config.yaml
head_dim: 64
d_mlp: 768
activation: "tanh_gelu"
init_std_up: 0.023
lr: 0.00754
beta1: 0.95
final_lr_fraction: 0.05
batch_tokens: 65536
Each number is 500 + 40 x the weight over its row's rms, rounded and kept within 0 to 999. Layers, rows and columns count from 0. Numbers have three digits each. The size before them is the row's rms in percent of the matrix's.

# layer 3 attention query, 384x192, rms 0.179, rows 157-199, columns 0-63
112:571517503547427511494491517488505452470480523491490522526507544503513445485467518531499630501514435502443490495503486479430472473542537465420451517453490460458475474519481440484483488446506544
110:501517496439465455551376510495452550459489455546543471523400480535496570439537486421534526475526502452538534491426541524481522500554540449474555468524438542511574494500492438560488487579546483
118:530511496528484506447452502464447454459511499487492471530541469483426534534468498540459529487467536531389502456512516397573459505481496474478483603470545496490474456490459532496506499475505505
115:505476467434506481503521532451548515510451481561508566543535511468446500472503532513438450477504569513500535521599476433556470537507447443527522542566431489599546509509528435555572515448500464
106:441489474481491495486579485552548475587515495449474509470463515416526503476556524474603488484541521502567524543502501485467494469496421442524450471539478515485513534442512438463437487488385440
110:502499523507492488484516460511454533483543477550443439507507485494455590508509496521542505515445576510451527576496482530511526500405457485560520509530513513456449449571558485465541443521470524
105:589441442522468467557510507566476558475521543549409424468551532473466519496504572531519529541508561532464558465497415474502465513503478471527616560494483517515497489513588507526492501470489538
106:524446523490528535549534535455492515466442498507466490441470463498517479539505498462388407485486459441482554554534577481555571529494459530534551534527504463507537498626470474523540525418538508
113:455623481539526469506453565497476499477536458496497459422447481414521429479475483463482508464559582487462445512438472502443523498520498554493557481476547572481464490524522553497521394544529501
091:491406498440452497525451504469439495578481507490512504456495442520506544455501503525505509506472492492527626466455523534492511413443490580528435497516415524483461516610522477484523512546434534
124:498555497480472520519553502486482493582459425528482491431522512564494458425501520547539432538556459509482498541522442509460561492534534533511531491476505464500468389486505471506519565509548497
093:496525506437507551511502533509534505506443467511587541521470527469489489445513432435556587457572558530494520479521517484560482516582604455425402535518534490561493580528560473504554506565559524
112:459457380607486482535469566532529475480528544466547462542513503509542483547412492498576501479501483478524462485553511511511465493507458579479559443503495437461483500513480514508534566511486495
114:519508524534541540498561435464497507522452514517547534462506523504513369553532452498424450511537527464422533561421463503530411486487449491537570527537425485534492573510496489526523495446496549
127:508450474538520513484422474512508508575527576524588464453457585508464466484556518509492467486548477516523545444492575496499466521499556453461444551541489530509434557448534507495493496531526517
113:526499523471555555480460484387454510440491480545507431528533461595493563481507465523501430431489484541559486510530572573513524548481511513559481533381564573450534451525471550544462489544503498
115:481524478453542496521526560489515551536492503480538463446455495473440500435554442493507471426556598513504513534495526497513533530541482517529517520481501422472540450538544474491501552595509507
107:519532544552508540535467446534462490556536425547519438510515528522543485457523498461566516448465442469423458514517564442461489478549473490530473516502463542477513557517499441488504527480408486
113:433468539459538527503482541525494554581455467507461450469502480499496556499480536407483488511458499455497567424484502538554577502591521564470496489428506506474559542557477547519516562528543551
114:460520470549545490535475476444555519473526543529477504546532420507533514522497469489489490486480551536546525563519510472473498484574513502456494483477479484521537440495472481513451493467487413
078:515525503477433506471503506462453461530503434565445486515518432472469526451522469550516502539546556521510513574539499467497527522452545514548531558511500588566494479496517479495613450496444490
107:505472542487493521489466508478455399496530494457388540509465468461497522511507525506529462486490493434488504443502537468434482510348462487530503483569496536493547513483472530507534525516481513
102:554543560590470519487548540527523530476487517541531520525399534563497464514500518530466534510504491507478407474478494596473461532580550444466517526471477506519558497456464454514446525506617591
126:464510526544549495451443542496562492502503527470495563509497583428557531564481507494511501489434542411477545496489499457521450485523556518500540542417478496546498505512514503544519533530441509
099:525435486473524519396518541450455511426476524511482469478438484491516509454492539551459470524528496505502538475494502477551524525418462449552520528496606439465572451547526518456488493533463505
111:507558524482447492545471506576471498449548492439512552529510507526497479477463552479535541458538476482510485474506522483538477463443473478527554433492513483430520565505517521448552531505507533
102:526473477501522504557489524534582492479481504523488553488464571496452522565442515534480483508474424539477503513513463428523445512570496444418541459481499492559502489530469427447482545405569493
113:488558494566534516512479558498525472522544531447544481484520519451499547486543512510454479475468475488549492487393526526543458502519451529564563584555513435477542415433439505523462454536460475
109:493482480526494492555564553449504540480484534484512553632495505449523491482541474532453566539424511525485495507507434467504414528466484515423499566471525560493525538495523531505447480507465481
114:419555511430463450481463590514439506575544455550586555500564489540479444505490491516453518549505497515473501542465492496451544485428444525556564440495463533448537513579432487472537497537491525
099:564567568530521559448555466520470429472486456486492450464480539521500555475501470515480526540516546511410488467462485459476468477538517416434473498424537535519535506406447482467509462476498511
106:554470480506537547529510519457590502544524519548523465451427516530455493562494491408423448501530500528518473481571515408535478535573480409531489549531544475571541473442512471483461507456570491
119:530397492483519536480455503443408551503415513501493439390492521510462509417539539603482485493489440483506539514481511547516524529513500511509510499434539482524510514526523473418495486422504524
103:507472522468479480529560471460445509535486613532480553438423540529454410506558551523477432540537481427510488520488549475423482460514526497474574496545551571482501523506530548510448494505519522
112:404556461474514446434494526543538506521479459471546514541493482498569425592528472446575478512523462489454431486538440506508436531490518550504520446537495486540514453488433517538442492535517536
097:537505437481442491466495489502468537506496499502501494395486512502579462491476509465495490396521446502572526455466603575519512500519503539551525452500513515457510517433501520539483467487509467
100:460537453506530558530438486538471517538545477459540511489492513537489583540462521554596554453463494421577492514421481531537547488504449491471577540518436510511466454465522477453466536387474445
102:607492528540434545490473520539444474523463569492513492538533498517456483452481505541487543483536512522480525475447536485537434516461512487466520479500448520549517447541498499564489528480459501
104:468526513470466445555581532470504432504435532545590460481486473447506556445470486487479547582521523496399581510524446458505426492534485518440510504529532527474478478542433549432555539564478540
084:477534489478484489509460498504544505473485518443532539528430484547502550509470511526436503427485471461488434521489481523475500543512554526438490430492509426552520484503484482567451491576498495
097:527504448443550563496466498546469480459463461447465541478485502537486465521488430517493558488483557416485478485500493528482544542558512500440508530476528508501434479516434501527500538452534477
102:567517491509532548512436456532512516448505504418519597526506507495489447558459398551543547443467533482433500530556472411472510563513494464422483543438469529526591434517513592521507524490497476
108:578513555549514458489506550508515459454519480523488519460530495511462496504470514559478447508511554496512473523488516478426489518544454518438476505481539526531527466486502527492474527485408448
# layer 3 attention key, 384x192, rms 0.158, rows 157-199, columns 0-63
105:550477553448468538488465511547515526449542474486538512401513492528520465534456513477510497527573420539522449609506419537447546548519543444528559459517525472446456550545482445493541530480433482
114:478481423465571501472466546506462486518473460548516478494449474587468531500546537547466508579467500531435484529465460570369514467417519585477507482469476434525514479510470536461580475375419438
117:460469546542568546489506474503484585506543510473503519542513533494484517503410461423521542468456497510452556492576470514496563485516497529441503469517530552502493505502474534505467537520472453
115:463447531496518522486561465380459495546495481529562438488516416474517556543516409406461424486492501451497554456495483468465546478483497529530493559477518521497471496510577403522463505551421582
113:509547501486438453531478487463509492525467513567536486461482496473523450500516444420449456476529506489559471485475562439530447538508513502585471503502498452471526510490556424489515470597566591
108:509452508564571445477514453431544502504515459492498507556447521454501545488492491435532521445499538502577560493585575496444458489454446538533493507488539525479494489490474492548429502514469522
101:599441576471512434497527448462485530517494464492515410478490471510519450523487429497502468542537512476566507484491543470507493506537450524547510482490531500475529501465525469424514510534492515
094:505529481551481579518592498484453475469552518492498503468557515548516514478458495459523471503523510506515450486541529474442517485462552512581519505534590517506531543524541424481515450487442480
106:522563481460503474542542496493487565527446455549512444534429566476534451509571409497467463487509483478473432483521432479542455465483518509551549508449471589524489503544537456508535517531499544
094:507492498500482438467564484504498477549506452514567410509493475517485447479537448492418371528504516488569467442500531398488487505467479523605549494482493491496525535533538418455486432537513536
123:513484472450441504507518502396488514493492514540475473478431429473493482435452460457479481466584530499515544480573484474434525446556519454512502574537514538507534428519552419497471453514476529
102:449490518511522530474445520480502468508534524502468566522499463532478523530507572523536608448471503552452518564474502586453482502484483519427528504484470510550443495471420600569463515458474453
109:545537477510480474523502510527528453497452460493531480514510574485515527505443480507539541584535472502499482566495499501470544491498458521526477457552591513479535543514420523495529559470430468
111:539525513542511526456547551457499467454511488435491546457510521488498484465474484462421596452480542470507511506485569571501418545486400500523517459550470499410493563480492538490501498481496492
118:522487577523462483480416494451521436585510518468507506531464461529496524498546421477489414478484529478495453455482530472493518533528441570522472546458424509518441580574588452436486488546504605
108:458581440504526532537572461424449525573541549509505470520501490567537511462493519504557507427434463524476524499545548454510463502521595493533513541461541476556544453523512447523528445496515522
106:541508466417446473463486473416498458533523523504526510571521440533495501540437495529555567501499509508461510508598502577433451512487498522510549500519516439575589420513462477540537483472442518
110:485488491563536504496500554472446513531511580533510603455438483472510503481446463430461534533549546543422513534510534483467443464506488433560453467487479484427480501497466502528513390503547442
107:538457434520481552444503563491522457537457510431486474485528494456501520531527528501520495500580455491505492482501509455586471464556522506497563527470470510554497481534523447510517479433488521
109:384500508472512481538544552515489465548556544515496458479543552556527530538511452423491403551437479465466426452550525463560529505523550495561536568525416493479533519466506498569472489522495526
097:509430490529513534455456568483506463465520501485483550511469513493496515505471557527491591485446507564471558538491475584471495457484532522428500515551519489505447455463475633554457486484541396
108:527454413510457582528493535482528460480433498496497527482541486480524451492424524593491489514513523545508482541475446516519527525478538523498449480567529413492451425529491549475512554552553435
106:555428494486488513457428525536549474469505478440452564479462482552500504526501565605561585525538507565490483592451484596512515515488489488436520509528463457487431466493451580506528529434458377
107:477459467504526445532549446480506517508478485425473413521525556465534450513510407464463451476509541477481483431535411432513575535531489527532538542475446536466546519470575490496506592515468560
105:522532586527471486522533431531484575499445422497544396465493469530521486519511481430512427460541420467516542437514481480504528512452503522578475463482565556505491526528540447448535503527492581
098:493496580483528492518424535569489559511490441540513521497477515529443470489539507535545578447550531532494544542380513483510474554444509502525530509447526478508471513516434518477442517478503489
107:497520536472474494531524416516515544501499492505526390456507456515522457512507419470517425519579495481528463462533487360498546533542495452580472477466516557468549558539545387445496496491441579
106:555514396496503509466527571502499495522506481505523560516524568504542508430460570546493605499479454534416515525473480606595496467489483498418489517456568413538505463491475621493509537486533469
104:471522507489531441558538465541487541527531517525455499510507485476589502528499403466509444454511471468515482472498466397463593529473506492529515538437481503583532533494509535449439528457515488
113:530531504463476430428535531535487506528489494483597588502504499417456523510530579520417527524512513496440519495530447488475466423477487437491545487478522508493563468486500458541449483442554452
103:554488471548542537490426512536501519461481524446474530481488464475487462459486581530513565454540500574468525573491458570568525510514496449444474531531479485503475483514474603486521520473536415
105:466497541464482544564477404453503525568486541473462488486532420556490527475492456470599471463473512505474460461600507461549492463538472498530507530524426582544511492636541437503565449552489536
111:561454482503470554499423527508487523436529463445483494545483500570497537519455562564500546522462545524519529498467503614538482512398544491506477446504510544528455514503499576471485481431530466
105:538421537503496506541509509487452462541513482478427541548457477509513498480526428471456453527503525445527404478545511481410533549528491533530509491602424505532446434475475470462511532508538509
106:418574465486501469483499484487547504457484463502528579573497543500472472523421522532507533495566502470499515483508483497517487456528466480460504412534527559459541427505409532541549582552462491
098:531453495496495529451466501519478490507484411565501516556438472534464466589496410562467493480526510473556452521467457437482453607494484617552515491469514533472531532544517483464490424480547494
102:593544481510523497506456523493523496504555499474499565517553536487486479528467612521495603507490489540497494539447546563520528503500485507403533514568505445462509451420394590544516531537497478
101:505507527468474480496494550457535454488530557539514502434450538494523440489452563517530491514508489554439534553514466592431546462455528418508498508502501485504477526478459594517450497481460505
101:404578501509497483462481527531509573491502480539512487536525395512466570543538465482517419483540533443512454468514463487517441481485478429521510521440504477503486537477538455494489431468444533
105:517470483513506542482500524517511478466515526466522567498483528475514486488466623534531598516468499582473519530484465614518468468492487448462504470535481477521485498490417628531491503460528423
106:560458517489493521552484537543521484436465494472509550500471538506487476480490632532490578546475510558467493549477474550505479509475498495451511450535496466503477504499470642511489525481521397
094:460507458498428425500531430477487498470493594452447480505533497476569500526485570507470489492541548534492516523530416472441454523500541459440540431479453504444484556437457534489538494529523403
108:570485529530472490567557444478497516523497533498480457568525485400463545532553495473536453469495489561523510510513422517473528468500537472487523514528518406405474441510512560486522510561497529
# layer 3 attention value, 384x192, rms 0.141, rows 128-191, columns 0-63
104:551485534489488489499504505523549440514535505535518508432523469495500481461503567474456450559525371480514474458541596575515523481439514560463473554476485516547443440497553540486455510473521464
104:525481499560437537422481484458545509540532482480545498486541400539513393497451473441481494495494574500504535554531460527491529479498477512510494484448471468577481491381535511504520520504441525
104:499481498517534534467522560470547548495518464505518471544532503459593479570476489509462536486466543515444533485543425514435521538434459490490544430527579528483454492439494485547525517459507525
103:545565514536524482521522485526546480510443518474491436514499475496499497472555506465479497494492512505469525538503504548462504453513496561453589543504512499518510448487526548550491435538553499
101:545506519503467472517501439530442508470438524543619537467468522472449468562487504487551518489511520497497553558511447463472436458444577508542510463552482419527504524538478481563489528573517519
109:453427561511518457467497491546450521531465566535599505475480540507578462456507536433602517457534480439441563526548470460483473510488529522444495460551460458448478493501515513519457601485461539
102:444506471508465453543453463513507508523559451526480545543493527460502560554412562507503519452493549546477499509434438462562516568482514519547499488500430464580524573518443451468482539475568527
107:439546453481575556480535564471504487492530472547406514523539513531489465541540534509520500515566505469436577444432514485479498485524520456493458602543571534474435496429521465531540440532539526
104:531506508553492525494546465551542475465510489436457483422526449492526489530535487439468504596478541483448542498490532561477575439467482569468500551501449442562520430488516506466413563539570534
094:511486502476482493480510514450528497388558506536497519504497534544490494497539515485447472507489470598589531504488497477588518474476451485502427518563527475454529503529459491433489490505497451
100:522536575512467545503458516504538462529513500512558478505463515501512437501418501496533537498485545451464516504545483543549488553458453442491524434523493488531521531449472568511450527446417541
100:575501541500456448595485518498384509551530504561580496474501526468463460450458521496537507434435502484510473526511518549534457565476572468562549419545534482486501522491456522532521542564525503
107:519505424441514472426451498527501466507460558575519508550451482595483508470493469425621468541539506504555480507570495571506447465495456561504537509478523504531530516456619506511517571528462533
117:457432458555464458516542487553513467453451478397496542460522492494490498536497504474484568565557528451505529516479457470439482464535560492461456529487496510556559455536517445473454473515530474
096:451543458511566442459458463482527480494515508571488469459480574525563511431484543528441463506477506479526557537498530507560525539446445482533545486466515502430480499475521516514455479451473501
106:553505506475523485508501508471492490424510538557509481475577502500504482477499488546403477487425546473438558462495513512550532502440493441526469493564483437497466522402482488509477414513515506
109:508494519479495537513496493464527550523513522456462597503467466555401539491473481503487456552539442512535494457511540472473413501450531443438516564439516572477555504477510515449535556520512479
114:465496527537480476391507455562500490514461530438505476535516515548554511541430529464543543462464478409474436539505511561489529499498490477538500514452523537547422561488510516509496540440428519
100:530530445519466450536486555484483527524512528517472446502529526592488380498437466548461500456398503450440523520504520573438491443566523538541392511506522476485497499487492545473448525553458550
105:474543498571516539546467500465445496474468504513458496564528427526478485464506421527569494474464630544468470526506507457494551540502490408477522451456455516478545506409510479484503425529489505
103:540462539441497557439479507510492477489510441410447465528527542497576535525526492409553493524547474515432509469503544461455483484427457486441528517492463514497450440481471529496478537494577493
102:550500504496448469540514420523445513543452583558527459517538465460499480489504478581474546347422521458498427558526525521518562463542513535546441546525489494445473509499504446538475544540504542
116:481426505509435513471474488472390502546512495479476524461534554446470530494477467433463490509504462482460459462471498550540566531479498471499472539538544560443415483492527530474517564536501473
108:540458553562477544521465562548439468445562423452464491478575510490540571495485501501567526503507528485459496419479529514526474542510527567527568481497477500555478440580475454510528488483494486
094:494436460469431528501557517479487495507509467464426444505509553480542522475517494481383490526501480466476493477461481460540518475507482471536515495530532570484494499439453479490442505526558546
107:528452546447507503484452498526464516418533514510507473496556547519548563530480515483526522495504526436403468467542466489470457487469509520389515449488518432498484459503490481510472581572548496
105:462528469508536479467538476501448482455486509487493521570556554562559556511460523541498488469479564508437489466442491521521574547590494530608532545484523446523540552566466371469525486486476492
115:478462492564576439477520530494561441489462534491402536525530573490528500493524519527484482498492486519495560510424538507533459498433508492495456528480453455484464462523541515477429423468539531
114:514505478552501558501473481484526468563500476422432532544479543559488508544473442517521521535519472499575481566426512526505416467397496504476503513517476586485500516515516422514453494516496511
098:543458604548425482493512527472503586475517467499550460544520453525489438514433497532457528488391538510497467548531448497570503516520486509579557401519548500489537562511396434480496482499442499
101:495485392502528461514530513509534533561515517554485444557499460500562439491531517492538512465518491517475519509477468450459446513490550561477522436515486454577501555438534511534510515553512515
089:552501553490544503536497500437512490464554462567535473453519499497561459452516454492528437527443510496441546523532497486512542459440578499456446450510485456498499484423504497496443525549498494
109:460439468510501468473506505535537418594455430554502522572491433440514487527484526535515484534538524512492507435511496525465606540559530505502469478417512491590454457534556479444527447411470534
105:480585550505540502524503473526497457489444518460416484555469530519532515495509483482443548406422506485528472539451489548485472480541529522551496523510536562466471648433487514587451505504496526
108:506505575518566549485550548468493421430497489449431505454473542550495493509501482533578481557471512529489514456485581507395463448412465439510536523456512469515439425502483509486503529518510494
104:471478494505541464488556556450603482464522560413453538462559480454513447524576485548411485504500490495525561488494521509462519494506513525543430599496516478460478482516479503496458530471541523
096:511498545472506496533540452451542490448451561558530528504504436520511529485552492457494412490529538506468587560489531441515513507443525430473538516558498457453527552525520553487521512515472497
095:501457409610502502508384427538549426520546501474509493479574524444501470512466535531468492497560474459544547516535491566537566468493482546484497553476400490486443500504515484534459499512478464
098:535499517471496519425551476502563524557447515468573504532516459557491436506526540449528522542558435513488520494460491486499494508488458464456418522494486510584546502472525507377480414510441473
108:509563611507552549533523542498478461489552427541454484484475546441486556493543528488466579561498445483480510452443482496491528521508487516447474510513501503553535445507490508422485438502508497
101:535553446475529520490467531538529540465505505562462507452588457571528501460497541479508429510489513499463512489562518492515448465524472541480533584417463541502499441452497537518512590453457498
107:479470464472445437487509513486508476591461506558542500493477511518525544423486538505427476477502451519529543486523488547618492489584512562538458495498502435532549482462518533440525448486519480
115:562511531459541517551515575465563503471550424546437510514451484534471438442489476529382453544508452516558492511500541495469435474494509563498480462490512519453546452465445559468523439502450494
105:511478496484530466552451439540518511503474528539482465491514596495525535453512514517406454483503450515458484554502526461568503439552524534439509490584486480472520478533518498543425509493544480
107:467554534538483497538470518484474493487531509455504514475555480541499529465441484469506506535448517495479547511490488547663574495545488450462564557508514486533554529489503489434454427541472449
105:507507524560484594498525464523537430535363484441503514480505514526483457583498478539497512537463502469433537512459448444482502480491490435425478524508477543495494583497503422609413496471464546
111:504591525483495477511516465474548489422534473473522490595464486588572486548460421459516546473482539493557442553535485500431501506484456513437514491444536501483562433557503457531475503480523469
101:544514509532546539476545558415604512508537521556504436575530462511541439516502518477480482521494589518464555472518481450521572512530450450448529489518495440542494475450491423544481469508539509
106:451508564534456443435527505469497487495484514491492473536472475472505508487469480541538462474451584471530426532556527487515529536476473407593455450409492456469459478468493528464561509447542537
097:450446474502497498516477516546462527514548544549515489463482516495493452482492476515542556497497468544507506501574418496492491488541515619499483471537518459496480514504524513594515643489527543
111:496459536390552463552500584489512543523482587523509458540443525473493551502549453450573496480487478522494515428561549560444524527511487528466510482551595518454519495522532511471488588499474511
094:523513555523473543514421444507465567560526511552528486514517547517479566498419457459453462557465492469472482542529533544598475495419501522525527469555444497486491529553528563474579587549445543
112:533490462501532451508476479519484596447495584534536498557542429527447474526533527571499461476502547541491504504518551524438518475487575529542516446460445393528490518520491458470476452532581491
108:488468475640468500472443492550471452519586493515515508510474597518611509457487503508508518524455474497515478535492505521558465478408469550485476442479448522555542467521514497429446502403443517
104:533532496540569532573533597487486523555501595577521432494538488503482480467531542498515505491485459517523566538498514500527445483604538569448461551586476469507530487440533534518523617520480450
108:517518488552490547477467474494425526522468498461479486549493579590438472508486503502523450506501465576488476482486541432479480446514538534489501506470394492489460489468501447473434548542627487
115:555494484477540536439474494487493516521479514460455479521522561485538545522467437474572506476511515474522544518492449455493484460529490546499512552515424486495471495440484401555527513526520528
100:432483569469533491467548558512507580539571497466492539515491464497514598485480501439529542568521480572506478499497428500469479554566514577525525505490519507587565488542402551461563512457457474
104:446491580492437554440523496430463472517476522508489561514532494535500598472512514486415419473461487544390566460458510518531550505514510475490504518518564466472525518477452529443505521476477505
099:488547495492541570434481531492523554599523500496489495534514488546445431567484496488493512504533482502459543451426488511495465566489498480538469501475447529538514522432465440470429466496499560
106:465535500463495524508528594480568575536428499491445513496529469515499536516509507504497458510567516525486548484531507443511517488637461545489584601501505494459545463502445534515596566509501506
099:474439517493547535506491541523464596536509494520483508549496516583516548514500513426527516548468472503476444429478515544489499527563492524425470510512523530466492486543598449446475602517510483
093:508531576434472531454510449465542488449574465542493476529468525517476562512445512537506412477467502495465442517486503422530460522477521432576550487480511485511482537507452493499602510499461498
085:457469506493530429509533559504465539446491502510532552506483552457489468542492524502551561487481447497528485469445440538448496547498525543532425493532514508517437532553495488499581519431468463
# layer 3 attention output (transposed), 384x192, rms 0.124, rows 128-191, columns 0-63
105:445516475537505520487478473473511533522456515478488541476500513410463486536439454449497526449483516560421519501483433427436475494521487428597525474461447525469568519439471480530518468524483518
109:495489480462543500569495586556440494499490526506471475473465526479540550520556543453513470526555444482490417462487497498423518453545488480501511507589533578425525433552461468505497461507560454
111:495420457447517507538474471500458487530547556571479523508565498533518502457573534516490508504554499456516495532511540497496503468551535496493449562524466525485529521515522485495431505491478497
118:404409500458444504471512509509528456477513442515471533487537521488510511540423523513508513481486446522509440457498491440484485550476505525552485431510524512450532519556494511488465535492491491
107:522541522556618455463492573506545506491581523462440461468561511533566536461488478513504482526507477495484459465510533469535527510543490443447467460441560523472530421484465544504498483449501492
118:514539464475525511508562465434503523451588435464416461555550389509465519505548512546468399515476497538525474464515459507467477486538509437520478511506544493511532460527443506532540508496551433
114:558527551508565529544539536475454467525488558472519450458480439487533544501548506437432490513497528497474557506528521505510492462436490512445515551549518503474502467474496571476472523498427512
101:513368522525453445533468477508523521507440502485537496561558510548526516526475502554511528472491546449491526528537496514570512541486463554435546472424516434512579475504484519508438534460485542
112:427488505430464463506521541547509507520433517489528515462505543459481519519426428483465531441519502482490475448485455502449499537479498467568518470466534552424540498510449514503502491501414533
107:556518485527545557503405468501461560541481521488521547478520538514466518446502507563533551480513490454453484454502511540541524511523484522514538489469511566558451554467505473457509474511460563
112:479460448449481541474483574528513445531548528530457519481518485462528462499492562477504446554485495522500510446483504536419521433505514526550514549522473488463503445512484401489520502507577430
110:443509473469602509412495575437579480453550494484469489506475467504514524504520466441518461527464462500511497511495482537451486493519511504427461493477464485480472430463482520484476485457571478
111:520544532520522572511544572541462483483518478400491464448541542452531525492532541497480540561473519573513451475381464416514535525521522492464475467500490461501425480577450491558542425547578457
123:525506530529519475532469455479484545521482562570495504517503479542443510537482480494461495484531497496458540472590521486466471510492510430527546524499464573444452504505484486555504453432487456
100:520529490460475544477490601482490462504524503485537566539590494426471467488580506523572479471486456568521484502469499483422484488500524529472539464441529415565484513567481536509530551523553473
118:434440477547473494508396575511554536581531523465524538543459570492507453545468484478590555447505441457495512493500517532437497505520483567557542511412547539492489399482483442473508510458536530
115:517484477519472452541476535514466504517462485518524516545463498468505474484513511449497490562475519493470528542530478517491595457591468498486540516584493481526447535506497475529485438486550481
116:428524512417474530553464527507504481502547484590507535530558496516513481466531544525494454507518522600478526463494524472460504508514479458515511515508439480475577480552518514548420543500514462
104:417485541521518564451388489464553463514475409544498461504439477526545537520535522451471526505518504467506503462484532533540517507422494531487464430532491565503397436515441488500450522526517497
117:508464432485497462485544561529522505534535525503497500545466544481505517535587532461529495542519432410516480531518495567533481453511544609500513545585563576516421483586521482481479511463557475
106:521498528487456424609567495496467509501499510543484525508494495548454470510439518527410517466522523538532528507515428496453462504514496447535481548493476455440570518477502499560594440530450537
109:405539483472520520461439540525593539494543468508549521557396527462450530537534503475568460580548487534494530475429551605475486533426519480520482452450528571549465449485510511476490590512492522
127:532576503445554395473533538504574522482478502523563531518485504480525514515528444512519536469535588488468499551514511562444424506505475537484550489468447443459528452456483502566503457480474478
109:485561463493478478482540437511567459492466570539502524533474521510542469505437411521460546485509493453485526545526432508443531553567501458508470483461454527427542485440565536484473484479504521
112:553483554487490488494438576573572484460485529504539546513507493487476491572496469507509557490494533497532560475502468540414508551495522520451481510434506429517462495494461477488570500471451544
116:499546482508464498556523459499512518567501480533450491561442511517507436500498493492450506498488520531578588517460477514469515512537505449563475567482451478433540474502489533527549421487482515
098:502492483505466532509521520489477450503478482488547521521526498452494454482537489506531548491514508493558533568543540511479515542445512514451495469475495450491463469528524607472393589518536520
116:487537472463448596476509479427409491497453482543544510514505474526451522465454504489489514432488483510528441465560424538515481555460451574513581485510546501480509570505493575474542509498440464
124:525544535474528502524504572566458519496466557557518468432515503517469535470448538420493490543499499491438480415519490534509590519515529478512505496464520541524524506491508599493514490513476518
102:503506420456544624519394518509513453537530521557412510496453509510520532460520528437522483513532437431553519481500515503423553506536525464492413564537470574528448486486534516411481507498528496
109:461450555489505507488502461443473455417459457424563457467440468504496587461542487584447511517430509499515500494509490520543508494457498526483414494504518482484472458550499524461466513491485568
098:507469468540475486500467532520483570509517534450492512488496516512483523510537483523522531421498468474542487492487470565440459480539480475593503500422557564458450454450457503497591461484533581
113:483502509536480528521571490437433500438484599458534467443587459533583525470475429512513541438540546465440512583491523485519473451538454488522460447539476482439470514485483512553452521573506500
105:505394513466449498507501502545482491501530465572509483495464478497459500569496572503508535519487492550466555481540573461541510480412485533486496520494439488551509435553519485457453514452416506
102:512527452442415496544518525501488521531515493552545535555578508530501455464460489449484540471483489494550496506508392496520536504547532520473488546498462485455546579466486537538492493503473548
108:510525472476465526529464405519448547515456486537546560500400500496445506496445492524450548495485518486460444476535533532498487503470440510486538520524526563539484522475505456462525497473437515
096:537542452559546419539505508539473528547518457438487599462485487438470498490538512492549542487441471508516423469533510497509469457521485566487454498472576516536441440511401526541520477492475544
101:523515484407476500475518467469436546522487519564498529490389475535460515551514478510448434517534523521484446509544533503456507488509543473529520469532501531545547428497477457447518417472488453
102:454443489536470490526483515385403477478451463460485451480470495492459507430414487538462469486471539531518482494552526501516462474450478504536546498571475433388513460524460493529516535562551477
117:499398481515444485463510499464519490503469527510451494520618478525526482521362451480512476425477553493477552530552521463521496555496492489552524467502447456468509514447502508560477565520473529
103:533503517539426481574481483419458447534486493432554496534426555469480492553590491479441482472506449581600507532474436463475483496480518465494501432517462446515463498561512448486468439527550532
109:506494534547500555409455517553478465432536526462483471482525503455501454484500501516571558530520504472464476488434524523414507503446432518516552431502515487462391507508499423477526468495574436
127:510447494568494553468394494500492496505431521510481498476569502510503542544491533411516532492487521441489517468512497503542528454548481495499485482508481524596430562523477459458500499542530535
112:498549568531474493428474447542519521495520493517492525481464475473453464550520502537534517471476466506489533414475488528479514505461535512606477451387522538589461513512468482440554487518438568
114:516418466479413458490524529471454465547507478514487514528444499452475440472488525494525464500512448496479505525507512524352499521447466559614532490535501503428520430517495486496469495468548410
113:492513505475476454531579535558495557530553523540493442459498437467494477512512493470565456502539526531585504496545482532491529469467556500523503523432580460499561465517464580474540533480452508
118:475459498512521549490482519581462509534526493547449484485624536488486525520529614453506460573552422510454539451442540515543501525539525466576499493528518557477492597531496557488469539519511514
113:493447441477469511521477502558425468536480512492493590514537531486511525494478517570551504491523405465538490508507488562433504536487530561534438492517548517449534479522463549437455557467499532
120:476544433427542563518490569532525485484522511557522571570584551484554484488546557490532525519537433529480497503456474503491475516515496528437555566577495536499511579541516467518479535482515436
103:505574501457581566465516476528607540456519500431552441511480484496554571515546491501476525546477566454483507446368466542549512544478506477483443568479539517519513502506502506416526483479443522
106:499480509557451534491538413516478498475564428437448541456496456544507455475480524534460531512461564522487467530431519463520509484549527525549399468516473529546412506450475425558512475549529540
100:525564501470556451471523579484497424499488483484491498483456508471548479471522496434512480472491500542524470472466487492455539483534521509496483464504478493513479415493464505550466451542520436
112:484529495601513569521445508485521437533477472451474520485431533468554543445474474504481593496519471437469463501447476466532517490520427477537486510540590614498470476492514553501524520526469526
122:558530548442569592440528511425502496458508528491494392449540450505434520545532484449470459495519517532475550494499437494513538493527538464519569552564504503524435506477526491485553468535540498
105:513447506482449489436482382474493503452513441444491511483417480518429506512454536525483513507471494486510455432522498568515500507398486542528503464502501573544468437541496430446432500498541544
114:524526545510566492487532532510547528443487467506451475537452460496523566477498495511483503489523493454533508518479373478550534523476511478471480504536627513515560481533487620501571494499435512
123:517466515502428459531502539592424525465550530507465513502483535594468460546455535485455494505550461517542461470516512511455556576497503435484477452485543513471547425504486516479525451458535489
109:544524489521454486526493450523493432467482525510503511455602543519550483513443518432479541470489528466482529498482553525543493540507438466500478536549437489422472538489541519494416495527499509
104:562502440528522490546478490527539538491516465476493549490463464423521429472529481472522578494495553428504461527500503529467510466517414550501540524550515488490380467461479503502523466506517515
106:514452494529469535532543544467464394443396497469472438495455474457548529468442499478441430505501571499517500559489497498468529483472461483451520517566545430473548436528491565502520577531514444
114:525527492509412418559469430565437432529531481509507581494500482494543470471510517531470554524513500464527456493521521473466487522431478510487437437536490476499482545562499465489419478515520462
101:531481488500459546496540464518442464490446477473429433503561481505472507461487515464498481469546524489483585521444432495517515519508513461573448476480491509507541522489468559555470505576464532
098:530497461464528487598439520470467477525468487474539577500473536511573436480544557498506532487486465555539494491507501520493492468508441515423437550506439413518508466469483540510490515490512560
099:509456531534522548494467422447459540512558511448477447465578461626502511475467502500490511449501524504459515503567527440596472485531456475504499504507479536487565516446557494517418503510489528